config.yaml
norm: "rmsnorm"
attn_scale: 0.177
init: "normal"
lr_head: 0.00788
dataset: "wikipedia_en"
Each number is 500 + 40 x the weight over its row's rms, rounded and kept within 0 to 999. Layers, rows and columns count from 0. Numbers have three digits each. The size before them is the row's rms in percent of the matrix's.

# o: layer 11 attention output (transposed), 384x384, rms 0.086, rows 321-351, columns 256-383
# v: layer 11 attention value, 384x384, rms 0.0948, rows 322-351, columns 256-383
# q: layer 11 attention query, 384x384, rms 0.0725, rows 352-373, columns 256-383
# k: layer 11 attention key, 384x384, rms 0.0729, rows 352-373, columns 256-383
o321 089:491512493514489454578450453484500524426493498501474508536433468555479515538557486474497514511552478467494484465446461483460415558512538523482494458465482455470530493510445549537522554528456510480512559547537502472504430499460456487471524451513525495537511553475473462458545489573514508467486467455531498502471499569517498483424529493495576489474511504501553468532481438492487501474488
v322 092:438479448462524473457499456412491529530508494541536473513442449546534539488505410461516568537503418543503436454447521507492485455457521508498491567595444533507525467462489528412507372441419538479479515445500462547526505546489542505600392461470448486532484537498570533474473449508493541449574488565518452477540510468493438541486453508505482500511505424451431501508473495505499532526495
o322 095:568469472529495516506528470509435400598466533476524445488452497479478522552527458480491520486502492470451544546510459537492477486476509454437473473538504485474488499515446521590477564531532437579499515519545500455500510530468528460480544510540461455514562468500545458497539505527543513486437469445513466508477527583492517499491474513452554487528508458505577459503487397517434517437549
v323 086:511491477473488547459511512460405552448399527517496534523490496483523503520486537526559500443525512537574544465541437505461457503476492506477494383497448568543485522506428522626580492489566552493385480441458586537526559496492493475430467532454509468498508552521480483486526427534446498525460452480495469542537554459433525545449541552435411530501499545547545468480486480441492473592513
o323 094:466525542506500451500487487547455493539630491475501506465520494517467502507502526494435502520483550506475467528505502530480506507497400450475511479529557458475513485487452483487508507413496485505504544454450430510490455508487532563562542523503455504586506532479451561510451482473533526593474496536539644494484503526473512491533530401585540493536536495442490546479530481541516521412486
v324 084:446499545447451526493449481439507498455523548587516470463494453556464568459491501503528443485499498564476522521476533490552482468450581475531506577539506483498489516512555519487453567533493504492491481489523524450497478529558540534530537483452530458498418479499533531508419527476477597505505486522577443517531503535502459512528500446456514452420504492531496547498474572501464578504577
o324 094:507550586462535521524540584532448533490461489463485515586473562491549546577547537528540495513501515459493480481520491465388513549549476475460563509453523534481472442493455507507478517562517425453499493442434470498519438488502500488410483512506488513525515448477421507462558487474481488547563444514508502460423565515545535494441418530499492513561482456513455507509578488485486466488484
v325 079:513515455491519531504486489525498489504522531526493509515535456533476476466492527527504567498464599458571540544517484484525559510525555456510476567432509511415524527518468486563539415407491537498457504472391439512429535499623528518477488402478453447490502555567496536447579487406535511498458581549462436493486505488420507440541449526473476588536469577491533511494446490440502460406460
o325 093:425537479539457476498560573466499512520550539548466418525488498426532522464488472457470524485578507499485508474502515460439537485515512530441487427561533514548537500505525421476483548519527483493500515534513482468500486537489476447552436526543463527541479437560467518475450534549465556578498446506572457545518502515483453456527479479490530462484527457460517552465526471518459552564476
v326 074:504561581426528509461449481493481521495516542477488468482481494499484454480492509490501514560556471571544417473499506510447511503492514495474356538555436476501486574489479563493469527502451453537441547481491432513566360478445512507544485534492503463500432524481508502537497516558597538516469434525516489471485515431509446464517512494580517536526508522444488438546555512559453532486471
o326 088:466523496474489492593503431528486567493479497494471482495558486484507553501510488528493497497443502474496526505515453508591494563440569463536520402453529557590481553540533501540506473545615562562508531537554542497532607500538515511562456444521465491458502511494506500522521514435475467539502520483525542541557465591438513506508463509455475499471514512487483561499418544563538485545448
v327 084:483491557494530534435567493461481501505462552427456578506482504533508491533545421545498492509489513536487447505501459418513503528500524507482557561470523457471422522417521499505522457539512468523514508494553439530554532497493567391467551500460524434464483450505470458582533438445448511525468417484470493507546553535492497497517561521480476526477492543575535455518509442478391414492486
o327 095:522485456567475438553502441514515471516515434506570523524549496514551484420445476439527471602538493457500520510534548590461517475528514520460459503436535570536527497516530521483527533514574514467448518498484494437431484488410463532505464444488472507517469551424490446490520464507448497487560540519501559513534532395489476506500510573418556464494477519430537515521479463478532541490479
v328 084:554510496513542529501469488522409565481483507452496503540482588555526479550428490518463461460473487490503459480569519542531520519516513514429505506506479532470509506471502528480533470513534509537488461450501423485530585503481501529483462520519380525531487501478475481508491450482496428468543510533475458488532481557457553486439524547521456471476488455543580529535526512541450465470475
o328 090:467422472520480544539595517463495499503528514470494496483544488519438522451549494469546474468476471502468542603490512462439490477523501504524495470497466434507513505545479530517492565530417498512476545470479584435516574465544527544496491549492479492469505574554464543517518436544480508469519438475557515479486502470546475537498503467557501555476602504470445457520494459518413566563505
v329 089:459503478523531415532483472432431515529534540484462493567495541551536403528512544463513542516454529472526414468572510467459503529476479444463509488614483453499466499452512509458496453493561484536544485444507467459538542504524498529483502464451467540514535455469519518530543484490503415550504454471484499540530525460440398504410495493539459511471489529524468468497532432491484412580458
o329 095:529467502520532588457531554532459458576459534552557482541508395525471521470472437508502586505554515533464553446486411495495577519554542525509469480473562523512567476530439536500537527467532462561446499533500551490490511497526508474473479493575483519444466469528464498473532460480468500479457500494511527453432509536484546519433473544525517489484459514568519540492489502574479509379527
v330 079:464529505480509460544508499501542510500530441484552435502420517496522475580572457522436629514524570525452551497578494515502416480515495514544467484492476480450447476558544480453442426520512486460445427453472552481494484544518503470507532539481509454477496464463497481476587489496478478554550450541446561476515512506504508472456526525543479503525480474564447512590525523472493555427537
o330 082:540458553460440456497460529488510441537426544512517498455535487449548524494490460542522520505534453484470521446436501524527573526479580459492483517623517484494536549485484543455437570568502513469486486517509525499533491388449473581554523594493531514488568546524504539507476502566505458526477507445574498522453557480526521485554491500473460519423512512515467530457511526524503478571401
v331 089:505448450453547466475498532498564499484389558522457527438539507520490495473497569462482462510530515453461564492493476506511450500489410483515521446462566507571493520531486436591582549513583472474544528504497505508389471491473457429504557531588464486533542561500463505470496525500538565492458483404481545549521538513464487461569469504430562527444487536482480474480456502458547540445576
o331 102:511598546506450529438503517438494475498522448415544535541501526487554523556503520485520515497470502523457450484483541526641450450555492518488533481425430484523449479456537509418512495510496510478543450533396462596476480529478458514470420518477555536511477501522544495502464472559578590592555480568575433439474494464469517491421496496543513519555502475553533450472486448469477500571506
v332 087:511565510489621500447403528501489562482435463503493490458463470557488437596486465559548524504532438539534459541442452512446521511471422440489423532473495516492537483466513471472490485484529518516430443513443491404586540515491501461532484601528483491523468580464492448507420465500516499478472519513543451519446489482555522496473492536450410436551535540475456526485511478516493566507444
o332 093:461453515559457532542488489401508529473485438430556520505538493520555460457513522443510458584442444518558561509471540434461502489533485484459522473535500418541520538557408498520513532482480562494597494454462556516534539462525528472536499466431484477457464530477528532503519549470460487505517478534545520535553458536443496477566463468554561542428527466503445533539487502448549441533564
v333 086:525510446502504531482519499505495471503501593475490496523538521504489545472481566490499509524484517464563456475512431536484552418549498545543471422573517527506535474385470516520566475453538471465528544503468497510510492602522519547561492489537505476501560455521540514469490404527546545538428477481445523530514508480483528524545503463525485515523489555430435488460438531406452464489608
o333 099:466479477518513461456547512443460469392523461470504591522487432514487444459523556525501505498532518574550533455531533491499471583494556547426535508510607530470458463521573464498541519506536517532474504505544543464530464470568520487490542570424465510513464508480552404515471518522517451556542517548523498411551529485514504521416472479516491535475433406579558507509504474606474450455466
v334 086:500532510545495528434564449468481492488496498500560440443537557489487486470518481471495423459573541427432564479562520559533573552505588514485501447474530522535425443549413566521458541498466480559525514557499482503439545497507547467459551511502571483543528478488500555441478477477558485529542499491495510526541559610453496519496543576494541504481509435520546551554436481509551407497516
o334 092:526436491498542474497495529581568503504445513481484526572480513515481536462467454454591502507526476538490478482447510457480536544545484476552449529516486532490545517432516509437572474512547527414523548444499524498481544469499419523519470503499437592571497458463443525521477486523501511505473456515502484508487485492531571492564523453499499438561508527504492466491553567503465513461448
v335 083:498489508496494408444515564543507456533554502451501514476465524530564517472458512461526532549520459467384508535463526484511414538477462505493524540516525459468469500540458517528488533581514494504617451534511473511411513441455498483512539575562551468533490495460510510579437504497504521512515530448471500514556530552499516497532476511478534531434501567448495488557481506500592536440557
o335 096:460498516493534540564481497459553537512455496536560492463573464491470568501553532511516477487469572581519507467466519485562544452556481424597512514453480472445514487505491555601512501426522506467431511489429499498517535514483459479426447485519507531507531552486490507473516478592490566506609486551545501503450503491514507470504531441479442493516492432591464478468528521514426466511431
v336 078:536529488513532480465511592511457445531536520468445510491408525494505505534464465544535494495474470414573459507469493453486493487511453483496562539545467502532518500471491444489494500422491492506487484510561432546508461546494514470502438489496534517522430507485463526521494485504501454462465494540485481497474461499453541579537430465510483438541539537418457529453527470537465567537449
o336 090:506508472582547546605476516506492525508423506562545488517616468571515464513518526507450523548459529579486481525474491486520436535526563514483500397505489523431449505559447511513491469459546550480554555494483504446467546543513604475474541514478506477468496468532552553401496497558507508489545461484491512463504524502503412393499540504516513448524498520523526540526467467441547421543586
v337 095:505532508526539466463442445491453468476584517457481453526484495484498504485448501533492518466451470459472517497520483498464438543462507411471504478442526540554455542441489530555501516511549505564538463471471529439448492494553556467527547553530450447505481529458471474460532548486511508518527453516535504502474456516547551440515482494409527488424539531547393555502471557520482499548508
o337 095:489566526466446473577480517524480564439480443491548497551510487499524520498572524454416546507511507543454514489504462498549510535486496476498514529522472380524539415497480472404463490509480445464455533574479530531465546482531476526512519500451470455535500479518505487510465461531500474462486471536478470486464502504482512525545480567495495458601479446513566535491537446457534507521490
v338 082:468428518505363533484554558503474481505578537437504470570504602512489443454445507466495527526532535524418467510511511486509526507531509511560536456503461478557462550461488570475501435471504523499498486511596528548465491430499586531516467425519490545430459347493471489610519450454512473528501431501497517497534514483478474534475574526559497489491463505483495407561499434458518377474422
o338 087:504506492467521456503461497544497514542527561600473501482505555413463523508549539550522545531533522546536551524481476532482492462514464507473493578518575491435525479466508459491557466469487480543447540435501533545520528482509440525464519430400497468561534544512505519450440498522507490476527539559455572493412470493490451443539524474484461540541523524544550519439508563567486521592526
v339 094:463524464397448532556498527460525458470557482469498588576517506546539561487551513529471473525470442516484466488522482480508459542542518485520499539498451507467504491523427527517419510495530492520492515486507477504463503465460531498446498509512520450549558495543525542419355491555521528535470457534492518470489410483503473517501499456547502523475536509540515491379512562477496520480571
o339 099:492505525493530585512543486584446425533572478434473502389466438532464479529521477493508573395448505526505514494574555499511542478405529550500536504455502496492463524380557529462599454510520471482497533500520543505520507535519531470491536588513542521508421481506479472544542505479494537549541501445483437526511543563426489531445563423493480493638485576483486499585577481537469435489477
v340 099:516530549536538540473533529493492493525391442463459549400460470509472455529501498572533504412418462498503458521528447481503493443469480438449530461544523606492489524451463464520526500474549440520513463522462533478539482577474527461597490520416538425513490551506558462510520515488504505508558464516514565511457455414595509558462482587444449481483592460543485481483458496497448510537567
o340 097:462488422437446483509478534464461543523606501531499461485569467493511551494517589494510492573540549547549517490479537551450497623489447516504469473503475436470477489563529501598561500504477506546478534519514443559495525478515505454511533537536494520511518497497462488473483538525542495485422547505457445521482497588461517497515422575536494541377499486483484505543521417495481503497463
v341 084:518504481569516493513482437569531577519426519526565437470481439481465454497530480517507589498476498491560567591471577531497431517551532501531506517500484542487488461538511499474558540486439494521543503446488591525549475593554502517441406518456463485539497503523468459534572580461471597493546522514517473482455516609533533503500444534533412450488513569473457472552527561438465523479458
o341 091:598442480506513536439412596440413527486530545471459549463440509523493597490482535508456439510545534500451484492542454499516506436483452505428544472445548493490548530492491426559473547504580520531451498495459436415529482472468511502469488534502482467453538492543556487490522483528585460444485516556482494536490495441510562468582490513534544529534487465456493527456521489505626522440468
v342 089:535576510456487498558449439448497457472519531486494506477526516485503513504466485505508453519417448525415496470522454486473485548516515469509499524481477504469510547535535472489446478568459508576542504472444548513473578359484569493468398466534518523498498503459499564511473489591546510480545502545461499488463444513506443476532503479530550477465485492545463580537477584517505470458424
o342 090:499487402549556520476439536496580525512527506460568444494490499505495498508561550493540518460514530537553487504448539507527497406452458496577477438490518500505570432452540503454578455518474522484412456599508532461484496556469470495557501550523484553492511513544445432519505526529460452498512541393433512514473528503468511510442450447509456482453464544463520446508475482455571549481504
v343 082:477478446521484520487496504551476493416451496508507448576549554466595471437496466455553504463454513499508465440483438469512486510531486528471568505478531568522516525440534478515495504564545561502479524511531512530509504603585480489496484494433504508517505546447440513468561502583539453403504526556504497452473434530510539486547443513499526505518487430381505448470538523526467467483459
o343 087:501488486508555497497499514522556469579507487426418536486451500402531569550524433556458563488571487529531451534525515525486477500499491424493451534555457422566452502560483485601514535504508474506506490524483541433482527556510539444467502509539521511485508538546556457553438518477509444451478503435454505487467514480518519508565563495509566485517502542540519550529518488510465507473535
v344 086:518414499516469511449489531450499514492487488495479451508455505528499544508495444504553496522458536475493511519547474489543578453458551501474485539511521486489506476518530483412426477603488392462536484489540379563517525497512568534475528483425481453536489490577524531422534511420426477546460522426567513531529514491448526546468497584523469511484477387491591511484498408555475484506500
o344 089:473563596501544480520524531515526544557485522508524489510478455580497426447531535543536462586508478533488447446505538501454424537441492439510509488468451553537412507542434519556499539463517536495522543499493554466504475547460454483546516487538523472509456546491502478593514516559528467471497490585459524513483526525560487516488565577519529513506564520457437496510529538479481473576449
v345 088:570517370567485448440452494428560523471527523461538568481532456574476514478492539479511475509496520521528470524496492499517566500480507510565484526483485573554539507500432548493556529423604557459506520526546461511486508492495460481502449545523479481450534473565495512531521468508484437498525431440433500569498558511388519498526511529511438479491537503477489468517495458479548471499487
o345 099:498527523463558458505479490549493492586522486514443458485479557471504481480527523459570564468475540498578540505510499502464446505499517530511511554503492549489533512497473437524455483473475488511557464458468544511481430470531461440502531517419481496536493514492471447466501536491488550466514557504518527477443422484568419468519519518489511497461444489518539560508476443500460499471522
v346 091:509469472542463504531423504427454543511433468548532478483512608506436490477475520456530458429457575528426567499493497485480518498404500463495536527501521485462489469504572446557503432503547479504474481435443473495524570555518555536536444486497448479521490557474450480484581530403439482444527505502498442495543570440529490497442443559438468513514485403468452500507444489508459502445454
o346 091:591516543554483484431550527499509622494587511512405474473499446427540468464470504556532522516466505469502502517513506547460485393506469489425425478520440532499470428499487512550501534472393512522462495527531464496500491485463478451471472460478527525509479557488546469454499424468538520596490486498582531466418496487577464465563477538600527550471515486540463502467469523443573457534495
v347 084:509405488440403547480507550467570564534472557483459465515490511562504496465505485559442513522525530468492554528455439490465479493502529523472481517398548493500517462517449465457508498531462492451524471568538453568483433484447489469557441509494443450510449510472472521492480508450477498399489503472511539477446557474484523429483547534514550475474499463490556507523520460509454513448448
o347 095:468562469481506460552551479526427551515472490475576480474460551470539531537551515522555624573482462505508517496531519512497548455534443494477560488462480554473502554557486605523432497508525492525510522425461523475475525543508545512532484562507478444531453468530486408534433546443513561535542480463496428501586470487479549511580484451506467448541533523517480470518445501555500476489487
v348 084:503506522499532511541548496452517515537435567543540449496547535568500560495501533491447564503593464496534524541534468455488547468510481458452451411446523594544470519495485398512546494512479428573474575470452461515479470478506520485532456504527468508520507536465516511412545454509490545399509500565563545461468516533522437525514532530487492508467553474525468484571538538480456578473506
o348 091:532463448447491503489479487528490501513503419461501458498409509471444470474498441493484489504439517513474489428433518500483476520479524492460539580501490504559497529528551530420505508447486588435486585530446529501540479529476499488523467544486475489552520489518479475570499536439534479561494511474460569519523490470492570532461531481539499437498439507523480592470459520498509456438523
v349 085:535520460564491464433469473568516544555502433493473530502490452538461544438408592445511474513529591507512534491470553517522495529430556538523505500496506425502503510464520513526520459438467543467493482549505461520484525573515443461501442480466509504480464513505525425536534499465528543518498435516490594432529522515524476496457480547418512534534470433550505404512531503445547497470540
o349 089:451533589482508505441482410464515501492594535503512526541491548439524467478510470516522518530533461495463488559479536569456609539525475551505556457523572474458535431467498535483497501547503541473483416573502556523513493541469494514442463473534578503517502525508578577494497532517503494479569520499482436532527478536417531484522543525513570397477500483539472639506492474528516491570414
v350 089:549505413516516503469549397510488445480512486465449443473505516531412485504451472458526468531522541539474531493517496534439424483542476497494472403538475455511495516441536484484503437496543472484558493492440504539458563496533443506471478435500523538467505422496509515473563470514530496458506519481455464467472448494521508562501518520530533482423508516542461469515483523431501425382499
o350 097:500486500504516549492539548499540490443491497509522503512470424484485465497533600529481492458504453510509467532456519536585532514535532502524511505527496526585430441487509491527571540522434518513396513502576521498514528500452537549560562532466562518477562578487553511559468506483496463513490456552546561465539473544488553409489487530442536507447497450524527536469555501544505558514494
v351 088:558525482443501500557517541483566438537545520440501577515510475462531496501502464462530483539496493573482405522500509481506559506490455411550512571516499565525440481514426530469447474524489487509495542544470466535562542450491594560573553438560444461461463359468524434502513486570544375493510537472537450571494569447501454493523546472521562501472545504479530485489483448484451487487513
o351 092:436572474460539471461462471450482507483450486602500410499518540508531536543493473512548496490513490481393539522461561500543499455530547517498473460558502571467483554508554476538526487504495533481511541447558529482516421437576480440579470531464511553553545515551491443449457443427502562528562478526505500511551508492477500503493494560499451517465523469486484501560479459486572481539487
q352 080:474545461524562563538473515503474439496520507470562506475469507532552542496496488508501514448510548457479537557453510500443530460516472506441477580498458510561438494447446395466532483520558550473501456451525465451491508522492540553603493466470510457508467558466538489440506444496494548535535495525544556483583532567544538447494495536573513454537489534502394515512442508473438516526504
k352 075:517495483510485586457530434465522493473458455507478491535480490472460476504504465418591529564521520553481463509553470505494554408467435493495573504568533477498509530489504503493471496502456512494509605541492530433550421534526530519464501557506574529463509513558521424490454483422493514537525502483471412496468497509480490559512522458516485477477514501579561523522458611437482538502527
q353 074:533556505471484477523475457513497546502456460524504399491516503550477456505535540546481486427486574502507499439533474489478525555568511488523416545450525397519497444550424561497560496536528469500546427470540585492488527529487495537462479572467496437463469491492485490498513513435481492420455490525467589529492459563618486434456502466509536551480510518400517523503526466551518484554543
k353 082:515461502507470450493445544476424484534495492442545531530468547528505563457496456456432517473501449523548481459414506455469525550483539456526451551492490530487500483485425459469462489508536495512504496436521432495538479471447499562579467480562542507554490518517471490504457454563506506547500450519537497491545482450464555569523494443520528548497428519543457455456448494507490405484557
q354 082:508415517527558560538529513537489390515520539462462484514498503540473512515472486505531478497472480494512476401464542545505526424487519538495443473499440527472524458454493436414519517521472452531470493500504512470535457443530465505521589501526531461557539444491507452469370521485542507511457473498531526560463531431399518443446499490530472483447531453428488526491497483486564529562471
k354 082:512480482472499477480481442521529505506521411532511498425501535470514487514493567525431471521483503504497472587533466533481508517450475549479495472518515557572532487501542563592465446480467468534448497471536508492483519590513466518505511450465528488534531515493552545490583570452509511456528488492473487519477451538542484465477586480528463475490520543513476512542570542545487505461489
q355 091:539457499489584575488400557448569586492473400489480515546524491407509491513480511514435497505509563501541576465443491430471574528520530461469489426541564506473465499516521519505540490549525526483532468485504486499496496449548416490524477534516468415521452518395478506483517478529492465520520466416544469467484463581475508505527508496470531478532515506569508426530488495547484556473459
k355 081:446544523477489430552532417433541530576474571472524473559451526509528457524495505456511530497544506485454499482512483451440533510454464505488560476488486456530538556509403534482580554454528502526542514482471483519516459501483502515519501469453513574481465431531495526482545448544574519500447472492484484502528446452513523489477517535514470512473512503481524504542436540485540510505559
q356 090:512489536458553537547530503484440477532549484496495508473471550488493485530477531523467487530529519528485483490501461479502505518505504530507450488451529503533559433494465444528572486488446504534506525475521555453557506509526510476505500562524535427555528426599430472497459513577479513492454470540502519500509575462497477564496433448506517477434537486419472577520475543542534505554436
k356 092:529508539573487529494521542513573504394490505565554483412470518539509466510487495490499461560467524495548425573519504583557462506456437508469462520482545563480502491471502492481596463529489440487487488453478501486454551554486540477542512526512531562517483514495591473536505593525481593487495544492447529494459516491531542530545497439529485473481479551447489499522601574509544461500483
q357 087:505540430459492553540495507487540460527492458496474463451549516503519456377531512407468553471508474552508494508519585529514458451463470544485456472536476486478400552462553463459514526536475521489557536515535527525504473465500452559489454404437503452558443516458524556505493511460530472465495466536529452479546476539488514472600556530498513496552498550448457471497527439521416514509481
k357 098:430463481469464536515518494536460497543422471455449485559472492502528558500491477535467505468466498531507516397497407465417544470558535475529562479549485459488521516461463503416466519527527517480542488504417503471549438437499424493509459460475479524454500418561429482513507522546483579522485483485481395524548529492482543527500386517416451527470471464552552467404437544491476445508507
q358 068:516471526469541496511430536517476571480540475505497509453530506422447496550493519469484482517509514513516486436489422439487471552521475539499503467478516488572591551559604496453517490496485528490478461479502502478515511474591523584572491501523480529517495522435447518473562472521421517559479505466443586489586522479480510494454404435521552492450530507453505517597435441551556471549458
k358 092:501504552496508503467533551455541511535525486542517497485433496486514474511511483499457531515471494525525499523540514573496448555496495466480542527557583567441523548513500509539519447549491465510505458487479490455492613490460448535507542576515551503517549512412552511540508561488466564509466573469541537469543527533543578571542499472487486516412527520426533495547510607471533474517460
q359 097:466503506506482542497496526593467464455558518558553506476486469512471491478489537510500423581548575463521499479496555545562517461475560495508482481433460513460491526449491548435454519453500502484531448483502508490505512479447515472477522546552524485546487474446556474483537453520468470458564499589419537523548526478540450480408560551549496535455499441483520576494513554454507455509506
k359 094:533488443453482479549523520450462505484464511527496537456506485476475498492490534480511541529488441530509526462546522499493467582548537533546432524539512517577475409460473485435442485531427493520443495486509494505458539418445548463457498435503528468548504534480510513528488549501495531472488496513446576513501545510515476426580498433484549515499526471639599505517523505494485580467477
q360 083:543487485428574444445420472555615515520460493493460518534547599509499489484602510540484483485503475494507435501485559476432451465497498521482398572512486512499503481492464429516399455514443465503522556419547593467462516464538523486500522471504454426478462513539436568516530546476543544507516439448541479479449523489501554524565498488502534518542584536506524430525486525428555537483465
k360 106:476523457488489444521525483497503497476495501468453451515605529480493478476488519496426449533548522511430499506459474465468544489540471478551488451506478429553520422510580539429516475531510526493563562473501571554464440478533528520520448491485448538485481514516488478431521386504540451508520469511426451484489443439491472477495528549479512510595497471566467520495483447552477478391529
q361 103:480490560468480489520540518512488487491523467545532524516449549525456455518489508524507520507561494498558466505517511590486495452515531497502448476500512555513490537493379526523459439419597503475510500462539464559530497545450500499429377562510491463562555491537526510531454583447512488506479518587566513472463543571472424472428429465497461439496501493512544474519504563517522515536465
k361 108:454516444530483518492473590519449463458431493487528496528478519536517524511399565504532425492582423418447553456520535533520479461448515492520492469502470549509472505516497546427546487544567541485473526506563517488466437465519553531451465477437554541460531507492455495447510516497522529429515465475495514572482535432612458411437493534530498585522548488498535431522496453493485449538483
q362 110:505467512498549448483480514510520517508504558556499528514450509514457455471494438481511486517556385520603486525588492546435463535531512534484444535485463524476463468579503470549548468488535524485467461493452554438511422503509510514416463556539508473527552485490514454500449570546534494474521482497540457485453525502507485500449486428492499462454480504464465538514544493480491495478471
k362 109:503494537523452495492439537471532348459500509466555530527546537511458493500498517480465453522525534530509525458520500555556550588426502532529537425488442513541568392494488517484512513521519552467451531489528544414497417483497464500506448481536527490527532585508512459509497402449501459416557550527449514572459555458476483511474507428468495473514495468486507450469560554503506526521506
q363 110:464520546534480470556471470531500541513513495517516492464496498501514514521491473564496501478521568456534507418459493455551548427465436519525446467564434513519534524525593490435473516521484498480535492506465508473490433455530434562393543492511519480548508505474518440545534490498495431432489530475518540484507468496607465447485529449494459510521503570511476497463503509502471431519487
k363 120:599512463532503501521452495519529549418513571557533552465522587542521498453519430550482496517554490512486557502486481526508528494550479567504441534488447579474558444540392515499479398540465510545559473564500471484513480540487444494511454533527540494531527445482553483467503489478490561420475481549544402490495528524485463515477499507418509494581527482447496495478471491524490533522487
q364 122:509471482549441512475536536510496461505478577506483524451521558560417524516506456517515493560463432504461491443440531504475480527515559552532508497437466481495521426397527550459518482478490506507541469497506432639478457457452478504582505494549448556499535567477495527486552497464567540482496466486443444514555460469491461473536431442535511458514452490493504505448489511473468523591522
k364 120:489457496517506474556429493506483623529450515450468540508567577495494516481531462500507458513555490554495464506437517572504443477527472512469494544477474467488566548503468562434486515531489450434546481504518498474536451469474392453471499502515481499440516466570493486415516494463521515487459491473493441432508422560405442496587472500434504525474480542484478541516500477463437554542487
q365 113:445540486481396536478452559491550504470567476527538520494493540458540488526443440425527443488516492488475491490391479414588464447483527520409480528498467533499542539486482509460480499473497416427454488532490500419482471545450473528399520475507482502487515541453538523462461479506490502513487487524508496535478557456541526525500528498509500476442494518449486483500472470453524507512421
k365 116:570486416502472514518446505496466481537570481575470432472507508527494466554535518486522506535523449522521485554477538411469426407484505501479439516553501492560529471519490469555568441438429483482542502460477527500502462522490518546491457487463492594516526516531447534583434544549509528464459506484513458473478523499502542585532513467552483545543503501485415507484445520469468563563443
q366 111:488464593476517548488501438506533487535522454510458480485403640494504489475525511519549538553566461511436546485522511497453477445536504503484433534557414566518462537478518561461507482533531447444491513527460459453593476535522485523475474535469515502487505588546450525466525546563570561429471550513511570473431540458509478536509482529490473433455523529497475499562487565496573467483503
k366 118:476489471474475468499433601548486415473525591559540491497464496510461535490499501532511481515471551444497489503538549494543506437461516512515475500533454522545540481582499443563449497479490429526552466509526467498436477526522468455415468451461463467490496506501428611519525556418489515488522528511502510502394567429555464445495524491549517551532529463450471468531484545478501482516412
q367 127:565510498523500519511562541468542485531498511432498529467429544537498526571525517482452552540472460401498535540486521461525480422489546539480500501466570465520444500495454491490499495414526461558479465481534534495474503527515441524498488498458465454535544494559482477440484562447572574512403521532491508460401476527483523439526488473557521515499532582497508519489552498520521542480554
k367 117:464489457463523409509551470558480489524484500457503493514536553423447508505500489465496502507462534507513527548494491503470497470426497502487482464450516435467603539518503483554438550499543443496464465558512453484493441532507462506469513492468513466519477473469511492510515506473554499444504495506425528544486456443484448491446620515551524545483476575499517527530524561543501491491502
q368 078:633542497484444548515505543498552490450487418500461475515530544519469481519449551443552450510454490535579491541549460488516519466500403513517446466471520473515464465505513563469581483413485501498494506557567515501582508532520502532510456548520478521514526457509457487512503531495506413533448545457462541566463506506510542476508547449461521461506463530537485453467465484514490470444531
k368 073:502516441519522484498499419477431481533469517540526450532489459549559540476467520547481448515507486495447443507514476503488435499481511412572479476465502555474427562518444492490542518461503544556580462614505505471475402454492508520522487453505475539432487489456447483457441480387466530495535461526559480460481492498510536514499538504452461533463528510503521523575411551468541474471493
q369 078:532502535424504574505551461465481529518549574565511508422481560524509497550522474507502508522518526473482553530496504532497478509462518568522410492485549525482547426512503498432497473463511545500473501522514535492535465552569557457580610479520475470495576461530516476486502504500533466465492482556491515532448459494465504472488438451487541544450523482456487523480476451469540503566468
k369 076:459469506518486473494485533585516420454546538464506517396485512509481505472484496554481416483485475531544498516486474492547507531566540463501463516509538519595496497513541502485452557528476478509481480564508526505482482527460557428468505483463489557528516471480537487469548567492498525526451471422434487557527524470581492551516503529551452480436508563600516463503498490499479508519421
q370 082:510494487421489541561492507544491528419409497527546607506552460480480493505442483424554505517454553521503483467460570479456421483478547482510537484436502505459505529538559427483522457501511486472482443506451513521440555443484500495482436502526487475551487537490504485558501486520506524534468503531440435544484469527493476508514568520444453450545420454549501417531530569537488464417449
k370 079:512540461449495584468491462528516505514522456534503431547516555474520533518468460488500497524528524491504513530517468517493568536512479550499506541465567451452563478511428533468555478466506504542527570454532526492442426480545471528483542526492419534462475486563500498462494477528482546518588497584520517472437476494548503493554464518497527557447472425507527516483491483489505535526515
q371 080:466520557471564545519518519505442446470482502482496527486460519529513481484515477558500509525506513495546472368500463590562522552467484490521563479453501525598504469429520488533535500460542524485450456503452536535497523565420480482472475588537538492508526498598477496429468447542425514468476472542497543526485583392424497499427469493501422453516547495514477581463522459430529500468415
k371 086:500437517494564514515485479462517483483582492525555492462525524535501483535459507517486572540495474516499478546548503547498455533481466482427533505461538584504546428434493402520493430474501462478477460521452526488542447511484511446496494537527559570526447465486570524539481504493547558505442495534500494478400419454522456552478477452452519462505493543454503532498508502447536465516461
q372 078:519518568485487505378541506539451453488529481469555469582577510508539498469546570496493422518556512496488507576578483488569542397500564519501504532490553483494535464410405512526509470466495444491489538475498498476474502468480513461494570509444553466494509489544446469527476458399509548532459526574475441493506520445493463489514501474501531508550463580535498458461550426508526555569544
k372 074:483499473483426491499480489470501596463516497516533471517505498472447496599467504572560411485459543482515460538526464447507500492526459401498559447445500555469568495487528501506477475471475524515484457573524495495466503558509510492489389462323476464495522504513508480480547532553555444522544527514507483540425410483481444478540544519514545477458509508466530541484512496464519531563478
q373 079:476508446502558506498509533498509552506473462547428501482496543515431496475484479568511437430466504473426552476523538548487470426505507480557538553624429415458505512519533487528534525523532474495559485476543493530526506563457513536501504481564530557427505569499606463470531572526440406449519511563561491512478498484489450541526571530464526562508516544431489538446518544538432490480532
k373 083:504545501568464468570530471522474443553476550483539526530565478499493490466529449518459464561527498547477572448447496498531584430490522514563488472510421394504512493544521463506475561487502578473517504518548510459453458461506506491544494522569423474484474480488435471440448423523500471534558466472451483447490485453462471481468493461496479446587477472534484488477523452548486468484499